config.toml
d_model = 384
n_head = 6
head_dim = 64
norm = "rmsnorm"
rope_fraction = 1.0
bias = "none"
lr_head = 0.00768
warmup_steps = 200
schedule = "wsd"
decay_fraction = 1.0
doc_mask = false
train_tokens = 541700000
dataset = "wikipedia_en"
Each number is 128 + 32 x the weight over its row's rms, rounded and kept within 0 to 255. Layers, rows and columns count from 0. Numbers have three digits each. The size before them is the row's rms in percent of the matrix's.

# layer 7 attention output (transposed), 384x384, rms 0.0396, rows 131-207, columns 336-383
086:116152077174102127095080129132137064131124118138173098150091166097090101144118104149088116135099069109143145143132156051049132105159126110101153
084:205103114122125173092089126144127123131079066152142094129135163105145191076145173094180149137178255141142203114186141118143110134084153127137128
089:134152119122101121155153093124134051176124122147114128212110131151100139127121140154166106098084151095120125149065142178145140128137129158123127
083:135133144156118106166104074151072104102186151085110126164141096098151179097162099150170143161138155154147125129210124118177116166160158178123145
087:169134183178127116121164131072141167118101109122113092175117073099157113097172177152194139183127127161162098155168131192175106113113087121190158
081:145135143145113166098133100089194140154043144122116094092118160128176098186138175149144144160166122109106153082129184146125150118130134072087123
078:154107106118115165109102171138134092120145123137144108135118101097088110122137107147134130095124095142206124162161191148147175177167121075133143
079:142115170217183151071134108106181177168166109158128118055114116172156068126125096170150128124122135126091129164102145048137141189097099109146159
081:112070124040136124108164121105158101176162095125117073125117127137174153139122205151131064138150134098083105133152069131139156171143126180120163
076:104149155062160129173083157116151113133074145107144083121076146167106165113104045093116150186201151147131172126103070096136158125070131141147183
082:151111176098146068130110196112141062142073133091162049148163123182092123143148123106166162127104177152115093118179148129111118107141141103124116
083:131105150130060088147103112162104059114133174111142116081200089077164088152120111113127092114096172090099111141145142112113096123128222138188131
083:091085131122129062078161151113155154118165142162175160190096119150127138167108105144153100200111140144136067118166103037157159180147114158079111
083:157112109129122158139142125085110201146116133122153101132086127119157117167145193081094118106113141120187130122129127148162096119147133080086116
090:120139114121152111151158202105143139147140099153089111147136165101100145119179125140135080154132113097149145118097151033131140156092117123128119
086:125110133101116167119148103061114180113092153097114170119153191127118149073121087141141156071088088081116112164221102162116097151132096117121089
078:088129112099065197148148089085165126102146107129103145099110118167103156139100121152119146077154105129089152130167100103080144191148086130066146
083:133123176128126140147111088165107151159104102148121114154128063132134109149122122114102119094160205148161133147138123101114162095187102125169096
078:123150092087174164121142125108129118127136082163139126152095149093156196160128111122132121118153106141105107087165138030156159137106133122139129
089:156121128163109138136156166075147157158094119086154161072124069125188148139095103070147132154157150078112097167133122162116125173139144089154146
083:124154122143133120172168135104148115168151119053135108171146081172113141104136120125125179111175045092124123116171145107119105148136135135091110
085:128118158141098117063142189177149069161155055117088131125145165133131142174140096101155083163169144144104201121126132182149108145178105151116116
089:068087116112139126135099160130127155137134102121183136157185077098113142115147158130132134085060128079143080131125090234144116154101154125158141
084:145104088122046117114160092086151186167150118149144170096166056102139110128126154118122160187161098098170148142115106174145142164046088084105106
083:103130110085113121136124108123148141135167084123111128126128151161146114125152142121098088112034108052070094114098151127105084128103113163163074
088:146122172082133118116119117144103120119166054096146089074119132154205160131177151149157161174130129143117155128133183086114127102136123108104176
086:137122149160112124150125140124127106174168127196117159137076089207173158101062164088169075156117111141118161125142156045152126124125111086176134
087:145120177155130164123083150120118137111108110150156122141164141152114153124125184111092147080120161162206186109123164095132140143086136137154159
085:172144104130174142130081123156108160104092105115110131115174107151160143079139126118125122144151116153123160198141151028111184147224124059144172
085:158139155132110206183109110154137100098143067102114159178109144155135081139165198120129109110132134146067124069126162129106083126075156088119140
082:150074159063117102105101120139143167100118146117143082034144137106113101168065101118172151098114206157163135145120158133153122113103171138114110
085:135154173126087117157148105158123098108129191125103132121106125083144079118089143114113156161078083128119082158124133201190143121139153122133145
077:115092129113146138099097165141129069097158095140129164097138114149126112078172111075136189079152102063148093151123156111140115131142122137048078
086:059112109122094172114121110134127119121186184119073179109121142127155200093094153091131103142109081157133076149130115149168107163132199094170150
084:051111125061188093137114106091177086117107122148134120154116185112135137131124158133134132161166128117179160159166087145108151126031103098171133
083:119082055082030109169152155144156122126139183114198099125075129140131151109104067116108122148134120096145185117125101159127130121122082139092130
084:073104110194144130186098081117138178143097186078123111149124153136086062136107169117084122136094102070163088115155110043146137115127107122163154
088:135159151074127177110122071064173095091127140105142146205133124056089136126119160116142168055126194155133144062105180083172094118145123133076148
075:119122147112128128122098141134100102136120135176120171159116131095151207163161112121135120132122148121113169140109142147067114084135134125091114
076:095093176106114091175096151136097199100144137154135109190125151173105159112110119178082159193115086155102122140078174147136085108176145139093156
088:151131117140115064119169144088181107108060073137169073153088177123146105136093156121110131159099126139086143166112124167120122111110122082108177
088:182167051072153137113103160109136093080112154129168111098118139107154144139189091109192135184142105088151130102175065196094092111106117079172099
084:108182146158097165172112131121130122124101146104127186118107103070064122075139135091092150119133135203100143109140115146112147074182175137075161
088:133142106134173116172131142139089043097157108147123145132136112110153088126100146085119116023089161083172152144147176077139118118123155106047125
081:081131148142108105106050164156173157091117146116180132154158041183074041090179116136134128150171123189134141112191171065155154142178142110070120
092:109119169139090125127146152125152067151153128111142114131152126083124103110134132100103162165120098149040104139102083179109121098182103111131086
082:084131119080109116159084205136207152051076164111044163199118099135121221121141128191156157167136104150101149130128196073124171146153144141131163
081:183118089055090128173141115134186149069122138160154127122143172097140141181164150122157086180139154175126154089165078106121152143118133147039197
084:149166119109075097126150100149140095136135120114072172121148165094133104083120092122115120016074176047133100096151140153207103129115145077045157
085:121119128160148139152125168148105142100137128127138137113121170118105199101128067104118096104101121130140129123141104147110132127146125114161097
086:093137082095140099084176136152107133185101176104168136088142103122080125110085091163093170152144104164188078164141041113114175104223134116160138
081:158125129143051130128177134191164155179104164092144176086152136127132156130141134161093131156078066130101120121101125180100199205187121098117137
082:140151119111146084170071079130145178134135128139169032112134140147101097144161099088141103187073186171069190120108125141146148133113140113143111
088:130143117014100099143123157138120127134172078137193122166087119141159127129147093049085145171096130139114188111105074193121144131157143134107136
082:107105132145085112193143106085086205103109169117102188109127151142102078157085109130139159186163189125147107182160104127137128107110160154160122
079:147147065145167099131137134158139119121082142127143158185134093148133133153117112149093103119091095093146107104089172058086101116110168083127206
083:090111151197108087142115074100119141109137147132109097112178188057167161122109142119126075121152232105170134145100105140126119129122126178142100
082:116152158111133116134107124119100093166092173172142108077170110143078158094177116091116115111158133155205174156108170158140179128080137109133171
085:142165097165105126086067058130113127144127166140070086135144167099099142107088198141121165105082158124149102103122107085096076155134128132118170
085:106161127112090096116142185073118137168099199149107097161152138142247146103113121119118086181176150126165151140097125163067148117090107084122132
085:104139135100094143148133134102115092161152165158136116126103151168108112080125140157096144215132110137119113107184076111101116149137095169131061
113:107090153097095099166115125128151112140125144143149059114110194132122096143172096140140150138124103118135164133162078101107068106095111119177165
121:168141105105099126101152154174169096122095131083124186098130112197088081132141078129133150191212170140168156104126110113151079179138098096147168
117:068052128102100095179182103146164137130085181141091125096126138176093175128132149157118091111147129162127183137158122212114160145092182150137166
114:081170201094157113138171113107153188083118111117086125154051136123091130149132175117130124169130123162126182177164066084148159142119112124114147
123:098155107131115124070127224090120146136133135160081160136130188179160139138115170150176137090171177163142154164149091099142082074117128069161119
112:110174157125123070168124114123132133119118078070133158127114126120117111161205135150151134163083107134165134161158074179045172146088154143158160
117:125121147134064101132129089180149103076170158137125144127134140112132160101151093188097121161090155140176189118203106107149175109101136089163150
124:147086118129081148175146141136154139136097134135133169161225103115186135160123080146087104190090132114146108169084131096167187140117130129102172
124:159170121096142097123133105134095155103075145115062135124083166133105136101135115150196046133088111148133160097090191174126096131103128170183110
125:101124059163127122225136171128154131167128143127099111131116175119170109130138123053148087129130153127130157080106106117159111074110077216140133
111:073107141105121166097050142131087102099082102135180092134065113124101135153188118182129156163171106085204147118102093093125167160167094122108148
112:101132144109160113133125146123132144126126106123154109154095127152125079142092132090131100092123110146120081082081129049126091088071121146117111
118:137172097137112116116107146177135100085088140131152121121156133168146088047155126103104110161072136166131077179108140084134136132135073151138107
131:125134113169128162144174112115180140128151181145139186155112129108098132133087135155144150151143144129155129124118114086131125141148158124120111
120:152121132149134096055126067169075117151155075060080095079080092140184123107147110098125115136099119149158134127140141206135149111122134126130099
114:147156202065129084147143058176114107141099150100102123115176153082127090166104161074104171150164150182183095143068118038111134113174136171105110
# layer 7 attention value, 384x384, rms 0.0318, rows 132-208, columns 336-383
100:150114089103108106132113190092136170217175128083123102090098180131139159129148185088131141165155147149139127183115131094130124090162132114078180
107:142102196129081109154156158150109145087089180120144185177143149115159128159114094090064104142120093045077111138131100137177107139155153116162085
100:084132126109098143198157102112111120103116150108113148106068120141101121123081171156144139126161138149105124111083103117143164119085096156135147
100:148120150144142112134140111183098117167139145106105206116090099080176122135139176192109114159101109175128161140115086119144130103127094117152123
096:111160133136126137143123110070103125146146126109113140192133116152107110089131181107082108170117171065106128164157148108122139149097063086102096
096:124192139118079172113134123197092134139088172143152097093138089081148129093091121154111137112165093143151175112200100108143119063153096138139072
094:168073228176152106132113099084135090093060141078149215127138163168121145069186150117095095142108120106166145126136080153172049094095098153123199
096:126130154187109141126107147180159125153111105085120100151104143164155131125143127117129131077154149128142115158108196089146188129180179168131107
091:147096170105119146053124161122129131109152087127133073133098173120123156094120189133106166180096175134150131086169134150131147086068103136140143
097:127129148098125175148177151121154132127145135107144135123129141153038142112034177127108106122131159160131127120123122162124178114126110203139117
097:146150082103171146130099075151096141128127071142102091090107142121156155108111092140144103154125131144121094135074120143172126194145127107087044
098:165104131181096082122142134134127169084143124118134173111104152153233103137114129123081122155040117166130111108123188120163148125084199162174127
096:115110158080116107094117101088125122112178096176094147094113190143078077058133142072116120126137160133136137113106180132156134155104216105131142
105:092145132139134140186137088135163105100115115129109131133154145177120101142170122106119172192103116199116152158151150146111133126111094056171161
099:155093123107190114151097181115120102063140145079141089101177093200183183116137106124104100193150122130166141117154151137100105100090095113148090
097:181190175123157174174100158077092091128110126101132061145145139149140097110194145114137103104135144143154151122118127112118138146091145118104042
098:116121143084126136154109164162114136136113119106126149087120114125152146090137103091188128091121156155114143110143120122079113137101121191123094
093:107114113111166111120120128161155104176116170110107115183112089135124071054145126094120130155109118107160132130128112116169123123153098132108147
107:152116141119094136109118103159136135128118160147149131154110178137118164125159210128206132095148125195087131088167111142152143126148119094142157
098:059070124134067156160053131121114109155127131136158123168113140179119145126109087104060142146054058166104164119143138146074114141104149110147153
100:098135061181109186149108086152100146143098135156146200160198159110126112173112131167111124106112207127173080186182113141073059108182150078127110
101:088139085144146085146114144137180085138118198141181130115093135137111120066057096153132079145118141118085137119077062169091096144143157138085140
102:158083136142195118166122220109097097117131143150162154152109137134151166107135165133168112138121172113134122120135104153119192181073154101130116
098:123087072179133094074117127093133138110129161216153103132089104169131190149181097130139104111131127090120134158154114103158138153112150143102101
101:119140149147129147147158089064135157129148140119143084115144113122118156148150128146113112122095154134089153077138177134111102121129145117117126
101:172136198152129140130139191152110092105092125142205140090100123156145125126208152139162151141133145121150133108110152102143157149150186169179168
100:109103139119079115093112069095108107138128135129215118145131156142129142080132130156132033152146116119115146088184156118170100138138165118112156
102:167115166048103119106158071092171140114144183103144122119127118137071173121153162168143112104109103087161113137179122161103036148130138168104121
102:089141104136162160133120156064130122148086111166105126121105177092142136132178161115066123103113115137097164150119121138073151060113133130101189
095:073173110123111141127104146089123083126142220109089117158109073155133173134137164118100171104181104146126189108174128146129160134138111114179115
102:090136218083168068133204108113149086132150108136105099173133180115169086150131107156123162137166096123135100126138143141120139089135129178147123
092:112106144131143116154129181223139117087101181121120093126097131146109123163039156131184159134145125161155134142113082110189117133178141119132142
102:167194113162167098128084141154057124174118112127143132066129163083146131111156147093158141148127128126106185131179122124104125132104131180096144
101:167084103165147122101231166123124098101162076152195083125130099174143083107130132141090122115109110097163126108165119134073126150085157201110168
098:075068205185169116044132095088151143103072069168099090114108135163140154108112151112110164147163108071139113173089174148117143116114170121042085
100:183158115058110108094122076092139092097140152123168102104172159132176120099170102140144115133144097134086203109115116127110152111116149141171144
104:090137171089136125136098139121149176177128143127137078089122054143104124136183201123124157139137151097103117129133118143127132136141114144110093
090:100158093098092114105153116163084110160091145133150146085170107130126189160111204121131144148097125131142126163153145167149110075131141152149094
092:116186111084177093095148020156128096067082070124141105116096223117164114084150151141094096165103071141102099154156198150142186127164112120155152
103:113077113095136094100155151155099120127127120217130110130107173123153051190155144107174077105110152132163127202169093128113131132151140143129090
101:132121119126118101194095119062161177105176121134112062152105078151147153107164124163137145119205083121118141119132157107082118153163170147079110
102:103126199129175197116123114191129132140115161080116130139182154097110121107118157065148166139111120121127134137112144114160155130173169128150095
103:149135108116091099089175162177139094148134128076122085143093136131150129097102154108125064117097165113161143106125144162128101099169225137102097
097:111109073101121108109154134191093147141100090109124102079090130120120092112153166172061077109127185144170131200202114100119154100175197126151152
108:145136080056125138139084087163166125161104087175122215095142165139116142109124180160092176110170140123072117079113164126135078138133118173080145
098:107105161166177128158053148146075105211085072139140114137055104119133173151084109095110116145152162141090148134119141103102162096048102094148100
098:160123157086162040125175099149185136116126151163108088166061118110186131211148147151157147150183175150129110168178191134180101121127102029163109
101:120122094092156136104137092133154122089110135113109023129085116153110114134087178098168117118149122072146113118119172157093140185097150104091169
100:127178169154154093119124177103164146117100124137129098194160104133156125079131181091139146105113128142146139148174082163070170106111088118116129
103:145154090110056144106133107150138111119111136118116174130064092079105146214178109173109116124174110149163103086145139091120131115125128139139140
097:064125103114090130117122140135092142143080114116081150137086109109158164088109126132147134143065176147118102123142138140096087116075125160153089
100:144132136102135158114109129144193097050113129125146139137101133163093138181131100154149181112126123074123087121112168105120120160066142153178134
108:113122094159081110100166112144096095111135131141109082104097130177119145132117134147130107114175128133130102154130067116146114149091175080126155
097:178135106096224105125123094104151086177131057087113164107165144106123152116183156109195148119173091153133141110136107145130108085068119154119176
096:200123148183102122165147149100199095161158180142126138110155114122149090122127145147135149185097095148107169079133152122107111118116155143095138
101:132149094144135130126102136072138091196147107199142146095145132092142160126139154093072132106156139123143123140147141123169127088121080111128180
098:162144144077127022138153152135098171092144085184161102119118126140092107150115130115079108118094105096135087124174090155154178146121106127141131
102:126201126140108143145145093121191204115102154098140138130133115109154182150135128179147076188121065164103104182133140143174199105093083130115161
102:202166204147077169118124100118111114129070073099089134077149136077158131157112131093117188146116110081124204159167138131142114023098125170101157
099:134104087094202152181172109189153167087160164162145113122169096135044177097095151113129098108172121144122090039121086142114128153122082119162127
100:160140087172162178170134123147100075147108123140141174097175107144188183162185140107120102165087126134069105175124146144066162123139096151090169
100:117129148107144099145093084092112039181105150153149113116110171160063187121100119128132126119117133104072100161112180153105128115164135170141080
098:167166142152228174094087153123086073078174146107157183155106144137121144136137098140162168135142142139130098081114125143157138164135130185097138
096:186150145110122070098094117117145112137118126120156066095121173129148087176067093152135136102135161095174119112092148157055047074093135164108127
102:095121124163135163178087060192175087179146130145099050146111102093125124139141117078099167158106108081151122133098085096109111122104073205179159
100:177151136142155207107110165153156151142150205156166107103146188180160139102050149132124120155134124169097145105127164168169156148075115120061127
103:166160112177155196152080129095153156131175099144183109104106146090079127092086111111139144119147159116152126178102122096162120135198153132083139
103:147087156116129155088080129139122109099124105187119095081045130180204103121094152143108164073136099149153179153157135145146104090118136123127096
106:076099156181107136116116169201132143094109166113172110138124159117142100101123120106148103133211115132177059145180126133107130098160109141101158
103:148121171081136095114156107167093158089104131117098101144139117079096092128127117125136150154145116138106116212126140093059122170138071135109156
100:108103157209116133112134138095100147205121083122070138118143156099119162057077141089177128099084116128089171126107194102154108103069147079176119
097:126116139112112146186067065114126133140117162065133163120218095090124143146090126122096184177132076196092185162178089106123126160120065153084159
098:126112122055114119140178168137089160117176123108145142076135133118115156149136156154140158137119146150111079116099094136114178142114089117091134
108:105140133088097142166094144062127104129124110134158067101183096131120091185169097109113076107181134169108095120193113130126141120149148136108132
103:165166073122140152115114100123198107122093147144172133173119143135133163105127112163154113130139099098117138148160170119104025155133101174097077
100:159124102124099125143122165132082115160153068118146138081098075099099114146129176142132087185096133126095128106137121096119117137111063112062129
102:134160119102143065107122120176128095078134113095142142111135158206169153130173090166168126092079126123146051041148104110179164196054113079144177
# layer 7 attention query, 384x384, rms 0.0318, rows 192-255, columns 336-383
079:152106146144196151120166088088071058120135109201144132081144149193120123060143164123099126132176138147146107151121065106157118129175126139165101
068:084102138121115106117132143138125135143099080085092191123101128140072131109129138174180183123091128152128180126168136187100110117110115143097107
072:100111099098104132103108132127221155102150123088144099115136093099071117109102156159128143134104113132190084119119153200124144138105120204136152
081:127149176151134141106146175062092110142111140183191044089050146075113112101136116121108131121104118106164095132085148093159121158135153133116147
075:096079135122089158160107153122161134143129107128159142085060105151139097155103114115128175088145181104094110096086157048085065106143097140155148
088:119171146138144150147158134127124081126146102149141069141091119135116144110099060144174107135141128065119062121117116116157160116134106137126134
080:168195101193151079134100084125123133098171124140122145118149139100130146100131129126126128173094065125121081134130076200156105141123161177138169
084:136155128150114129149055133123095097093084127106129150136142077149093124100104124038158147110137103100177144176169147171181098129141100093157201
079:051130135126103087097125162150142140119123143118124123104110157119120143100114147215139120127144177166095137118070157126134202162099079136110094
094:132118122122110128094114138150135098154154142139164133102124123160115115124130092078153156183159083114152170171140116128110122139171132116140168
088:149102140092157131127179195138142132191181156116089103112139138159171109146137154174127142162185196158110148090105124110144130146128086116203101
084:087122107114101109125155150097150139118196077141163164117186148132182117147066118130134107150112140106142163106137135127078124082180133146133147
077:085107195157126172088106139136134121111152167099132147174182154106115119107117201183105140141093109191130144127111206143121182221141114099106093
088:135103146079141123132106113097179101120140143152148183102109141120201182186144095125100115213175059157079126161139124118118127130164123121161116
082:101103181144135132045148145139155161122127133110130114098165158137098131114180200167157126144150155209181099142156170099104120165179143116072154
100:154200139163149100111123098101074130056144119119189111185173176136081092176137137160153190095164126169235117125094064101174108144158102171103177
092:142146097131151196123115111124157145157170099129165118073154108124100067137120056187159083118125125092182133089131162158086082086152170102126147
095:144089104158144103039141136118099082195146112105121132122137158119167110086170127130161112158172135123166162082153164124122130095141083120095086
113:123120104118119121103116193096102075112111133123093133123184114125121171144135158156114114096099149153074121116193188108155126157152093120179106
100:129137119100124074084154122059059107096187148120134109133109115110100071154195182131072134124116082172112101119131061010091124074091116168154148
127:109073179108138124168129174156136075121071223128103098098093083125150130134116147107107125116149202117107147140084144121105144128126176090175160
124:145162129179152123149080092127113151103079053131158086146170146134121105143140067131139122145125069123152159082093117100131121127105132152098091
109:119209128105107135109084187162113073149119097155143173173154107118075122125088115124180076153092106107101107118112168204120134160175148148108148
113:078134152120103087066135113143093165145140128072116121152109102166097104125126091178154097124109177160187129097171139148142129140162145111088144
112:138180166130091120092146074107171155145156168061105160096150138195145149112139151050127133074049136064071188152169088122140129114099194143118143
103:123092125078150127125161085137146143127131098117146091098137096125084161108116087171137146114112080099091081087127139135083111141072166143170098
114:155134152118115093136166077115143164129120154093157101131101105183156148115145156125099148124129149146103156129123141116115137169110182155132106
109:097075109122102091187066109161151082146113123109076177069108101111106152104093114119126141139122062119085114099141124115119141146144156086137110
110:147088093132090163110078105142101132090111072145107130133098140155047120147187104141167170084140165145098115132134108129120153067103105136129101
110:128162094145156181091166116108055189141143126088074109099182138143070134153118148134153181154133072100141131151099176096151135089118085143097133
136:172144079060095154137092094152146171183159117137121152192135094097118061126208075145138159148103082078203141127116150186124133135173150113126115
105:186123121089167110196160100125153141095158149072191156120175171149151154093139138124175092108191130113131136102063076146054128119088153112108094
069:119087106125121151120166134119124134115155157114124148100131104087141085157111055167128123110147139130131142115175170140181124112118115143118185
074:133099140105148121091168137123231152171094125130173084091146155119128120130111143107114174111130116114123143034109124105094169103155120137122083
073:094064108186139099153161152170158131141144200128117101114194136060110086117115135127156149062142175104144168114106158145136178123094174141067118
083:136143124144110136146107188100141108104168107106195105115122099087126121115116099082117129151147132090125107156125137134232099124120144181133187
073:175126126070156110136124137099125154149160102157152146138128090170137179102166109119139182120142150108160105167071109099189104050125128141147145
083:133111114116120124111108124107108101069149092123141133117196207131103179106146150086140130129155109141123128127109083132124138227136159151086073
078:108128085133087133110154139172140167077086144117094161111110074096118148140116113147200129098114129151207122179108193170124143144125169118084106
090:081093104132121145117158161138142158165132141102134147127171179125172070154130164118139131085120114144097169136159165165119087197159121098148158
084:141149150096131144098111141097090090120116086163129147140101124137103132141093122054098144111119132152099135089151122090100120107151076089123125
084:174164161142102190165113140116119131111116120070147075111034132115166100106116113125101131080160170169107117189094179078146153156141171127159139
092:103111123081118159172089102161118120130125097090150137119091150124176114108155156108078163172063066112087114124138109146144121107162096183117059
089:101143090098112118148137155161137169174130134120106131130183085154150135126167158094129122111128166196062109071122145112127082111094187163131151
089:114094166103135078106127193039119093097126106107097086085088150114137166144116117128146169098136136109120081121141147120101156072138118091091110
096:072130148123099151171064107168121123105120107139134155177122117119128095169126150061098158151139083184151146143137117144123122082090193127082144
094:110145100099182144192154172111132094161102159118035104128119150110191155121087086088168098146142123111154182095147163154169194082139115095120097
104:145144083152141110123096098116129136135150139148113133166111144115160128106117157165118127155099104120114131107128105169149124147154126133094161
092:119126118168152196124097128137143122102140166127126133085190179120141123096089133105175078081128094122101131096103190192127163190149082168082109
105:154128146144105103064049162101124150172123087125149131112095162100110148150109140108179163102114118131090178140152112086107119100113125219113126
104:111130122126166108122105116138086074119165170088157118144118177120145097135125155106185158108132100128146177112104126057153094144085098137130100
124:094173127095101119154109106170121123106115086187131125163090114122131161140087107173162101080112129120186103088131102139124133147161168158100103
108:188106143078121073136126101168141098114098084177169107120118105107131156135128117113155073150172087104094131150068093130106098136089151082167104
119:101140175093132133151129142137154173119094103137084119115157074156170143159172101158141113113147113146141120153074170153105126168175100093140107
104:127119127073123133154107110088162156102072096127085129167165134102173175171113117147071147101145158090099110052115142145179131137103152119147122
110:122159103219085165128199161107090137146150130062106094136147135133159163137105173122156048175106157125161105133140137077133143135126104118161120
126:120120146130114154143127094124107104188180100139136122122092141102124075114100118082175125079100066129133109160117138142113104145132091117142113
112:116121075076184098141109120115192156144123128138165122149070086207144077136121130106137111107121124146147141139128117062143110135103122143103096
136:068122137089091098140179133135093137057128182105097183136153103101162151159142103147140115175061145200085088091128149070094104105150114078186151
125:116131088084127197145087112078127106166095106130141078140140193089068156099156097117133170129082169136095146157137116175086115182098119119130153
120:094185094124068137104091059115117107152146069081167099120135093117136090091159175142110158044137123113101152132101097180149085169154115151121094
125:195146082104147155199181101127121104118103151079129123132110104096143148181113057129098126126126112080170141131115193160145130089086092157166144
124:132067119142139163193138107154135080191158123081153161140133170138122112121067099073122203112103121137120191078095156149122080152108145108139173
122:099170151118110123107178161089156121088103140126071095130124115144111184105090111133105111126070182141138067089172098181114115122140169131117117
# layer 7 attention key, 384x384, rms 0.0317, rows 192-255, columns 336-383
070:070147117143206106141100161122182140082105151111121162112090139119228140126123091132142120110106104068144120129136127154160115114139167137085135
068:107164103144152100102091179146119105163083077143116112108136164074140113029145110144119156074108097171117118128169117160098124169126130130105107
070:156093119156117127144119124114128138197149113132149154105176109174163158151142096187087141090169104115098145124182173104090140089100093072163142
081:112093144154124090144159136152178139124139084141145139180175136122133149126146149110113142099123136155096077153136073125095099120073067113193094
074:107160192152086138126154061105113138148127119118135114096106038165119125136111101086139141246106137104148135139170099174146213157122178104116138
074:126215146135095161132157080166115115126165136098166214082121081169212113100119112125146075174109046094188144145146150173146129193163189121126135
082:132122134094068144085081098135076071076203123151051146104079145069175110118142130187167133121147100158202077129156164113124173154104106156131124
088:125126139098111119173089159102115228110117115138136104117118111086148136112083138131111099111101126094144124142090129096133072113133155160115122
079:171174162158140090119140090184147139208140147085182140085116125145119117142112101097087096114175188097075065137120095146092081099172133183093113
091:153184168125138151160092108090086125097173136139107130140133117115140127124125086072141144198101118090178106131139128153218130119138133125101125
089:117095153151139143137125137092096131105075134110147107170115116137126107074134093154195106110096092126095107182120105092095141130142103118127110
087:143171106135115126091068140119138097126147068157141097119123111090153119120096119153155162092122070164159085122154116064075143109139125131131162
086:114096119120111089154068148106135110122097180145148124107110082199127142082152140128154178104164146133097137175154113114157100154113154133087141
098:124115168087124167095150080088139147181154060134128136089091170139132129130097109169087080162142129091073150106183136149115147173209135078129126
098:178142131065115083096067142136151176120100064121156105078110147160104122178124114086146137115197176066066201131111100127098091174133150139124121
101:148064134140138125152173118255197168134077108122119162112065119095149134150120139174129104153099175155104099115095132125133183114086181177186101
089:168091175088143079136153147133140192099020130146095116131149121171156128134151118162092104184177152149117060197113045122058123125123140106089157
098:114123141090090105131214161154127124073091095073086152109203069179130132170143136201167137158107127160210088120136126158207112150143135078144108
109:144127076068133140121155126103174123094096104167126145167126064190145131167179154146119141095099155100101116124161138122088129135154092080116161
114:202115134130206133154108095169061102149151124122154105177125177051137118109153125098161092182111069111196144123093109082155155042057113092116120
116:067085162106123105182155129077164121137133133097070151110099141163162084170154099087122101144108162094097124110131144137096120111112165138197165
110:103144116172106080117081164150081138086095083072182180075127185148097124042139121116161089105180065111098162135110172145138118111121087127180085
110:129205151045144142125108126134066106170200077120111178137150152113125120083122157049127118138134110133120162111154102152125127166171097122095087
119:146149105122148068102131130121194111154098139140138164137093060158127070138095136169109138131058160160166061075170093124155105126155089122105140
114:146152109137116095130109117152136090078150114166092123138154134167147178137095105123067091124092124120115118151114124137097100136075163190204150
110:083060152129155126118092060162126154145113056108152112071155143116100160122127102142106192105111087092150114103150224149151108144125154151115095
118:120071131173121118105106140120206159143109134147172161104149145188166136095099121129121153109149100115076163127167147179138106128173140126186123
110:089134106095068159132057086102163147153097133162085159101146095152154151109089156080150140171105116114087124151147103087148137123175125171082116
111:137112128138089118122137123146087176024171123122143137126152109124077111155124121082118168107117114142096074099159157143174161064114108142160108
113:103143112173177226075100125106118114081121132112058154072165176160079124111113181168136110120110140164111189136118128164099096163162090159102129
131:128165083111136134129103138124098182146099109079116128176107124098046090175174091104122145166141145121150137114077107159085148121215145120130088
105:163181180088119063103136128103178104172196086117189134151185132145154104152157104134127130104142114081078141092158109125134128151134184137092100
077:131127165140098138134113122129144126101104133153135127102135118149171141070115104121154130169127133138192131131134137113122192219186181102165119
077:114116162175147142157132140065112145115166084087130102158137098122120075169134147058168105143135151131031155160146099095062125112149122130163150
079:106103095147093161122122095097137070125090121137139082222079104109093118136122168116166116125108087164105121139091117145049097124108097067169116
083:128150106110179171107108129164163092145105180134160116091115124122119201081176152169166158119113126102172079186101139145166184132124110096136133
079:163132156155144147161129124121141141199127166100172157113132215112142144099172114079101136134220171138118106170119138103154078159160146144162134
088:186132177102186121185215102101141206108127165135145124115114138180123123098162080113159133152114136092154110140127098073162105077129148157075136
083:121169069143159139131141085153100095150173120135138137176121122108210109148145159079088137165144129093152120053173063099126144140095138164136141
088:124050123144122107132184113130105112115117155092097099136139111106114130160156150131137147125069124124098158100159199153109148095097142126162132
092:083123164160139077131105212149188088096121128105186145122128141170084139044154190164115146081139149089095128125099120124122085090101083128147152
084:170114153147148114132131079133099116186108176090145106083180125083121138129162135133078166116155158120130115166111106156093145157161110134086155
090:120136106112082177127151197082155108100113173213144113115095117157083120082078053110138119137137146175094154130182147113131120143122103115133137
092:171151186099157113106156071131104111104114165127101083059184148096076127133113151134140070156116162121113187090109117127131149162152063132168142
095:102073145161111155123081141166166057114104119133232144165146076150087173111112159128143141090135077079114129121190164142162123132195118134109123
095:085152193074131058186146151126127166140152067107135204160130082096086118135175123085133130162090071130087142096086162157070126081159102136136162
083:084082163082109104090136142093130134103128102130124123069109170054089139144131204136142110137132188191099199130093155186151091106139109157151126
101:055171141164151118136064101188082077101164158102125174129105164124080146135137143117087154132094097132119146156102146117158175124055165130111159
106:105163129130175125132075176160127124193097172134101141108093089171098127094141070172146151087116145085136167125139135112093136169093130141073124
107:118082103094144179101124173086150110197137079133076146162069120104112125108082127135161168142134189097112152099109091110154132117172113152058141
103:065155144165146147081105135130084135107199145127126125101158175109078137147147113148150080135081094129120122120139136131156074085184090161129107
106:102094136132122073125113172131208116057169170074137126094115159135173141140134176085114129131105155143123070168169173045137159054080127203149134
122:162110157103170090120140103128192139137134143192164150184124085121112188199158132151077050122127140120131079075140081087097145143099139083187156
132:130165184086136153143104145114147198160091110135150139128170126108131110157136104174126132132139137133144144131074098153162111105168122138140123
108:165172124115090097127114129093119160156119121155123115168110066166123094188116079141035184133104089117115123034169126087179096106099146141155156
109:067122110129146131165159104126095123134127191062138187122158136099148184156117127122179110097020097137131118100091162156078049108139136096118112
119:109120151120163136150127146082122123236135112103162122140102104088079098148109132116143140069114054110151122114131124144140089173114138145102126
114:096088118113165147167126119113156084140122099173158081105101091147108115102099126118161073057147149123104153092152201131168086126121099147127083
126:112140215121094089181143166100155135109148202150063116160191150156153154167119087156126117162075142178100099147092160123168150084119131089154170
121:177125100128142130162126074061114113118103107140135101106138131064113136121137143137121160074134110134087118134190067087111122176070140156144126
116:128139100142073063139131078144122081149150117065123101147127171084187179133111133132126154076175083106113122145061093119119126066141125175143090
122:116120097093141109088140123158110098141135129111133135074180130114131155185110118134060107150074095065185146069075140181130148113108070111158111
119:100113171101107143120096102158112109146090120136165134115127155148144091117120141111112126105098147086107124135116143104156053185106107142127166
120:125142133118120136141170147173129134126107141147078131085107155111123125132142132143111118139132142152108090133153155156098147130132151106103155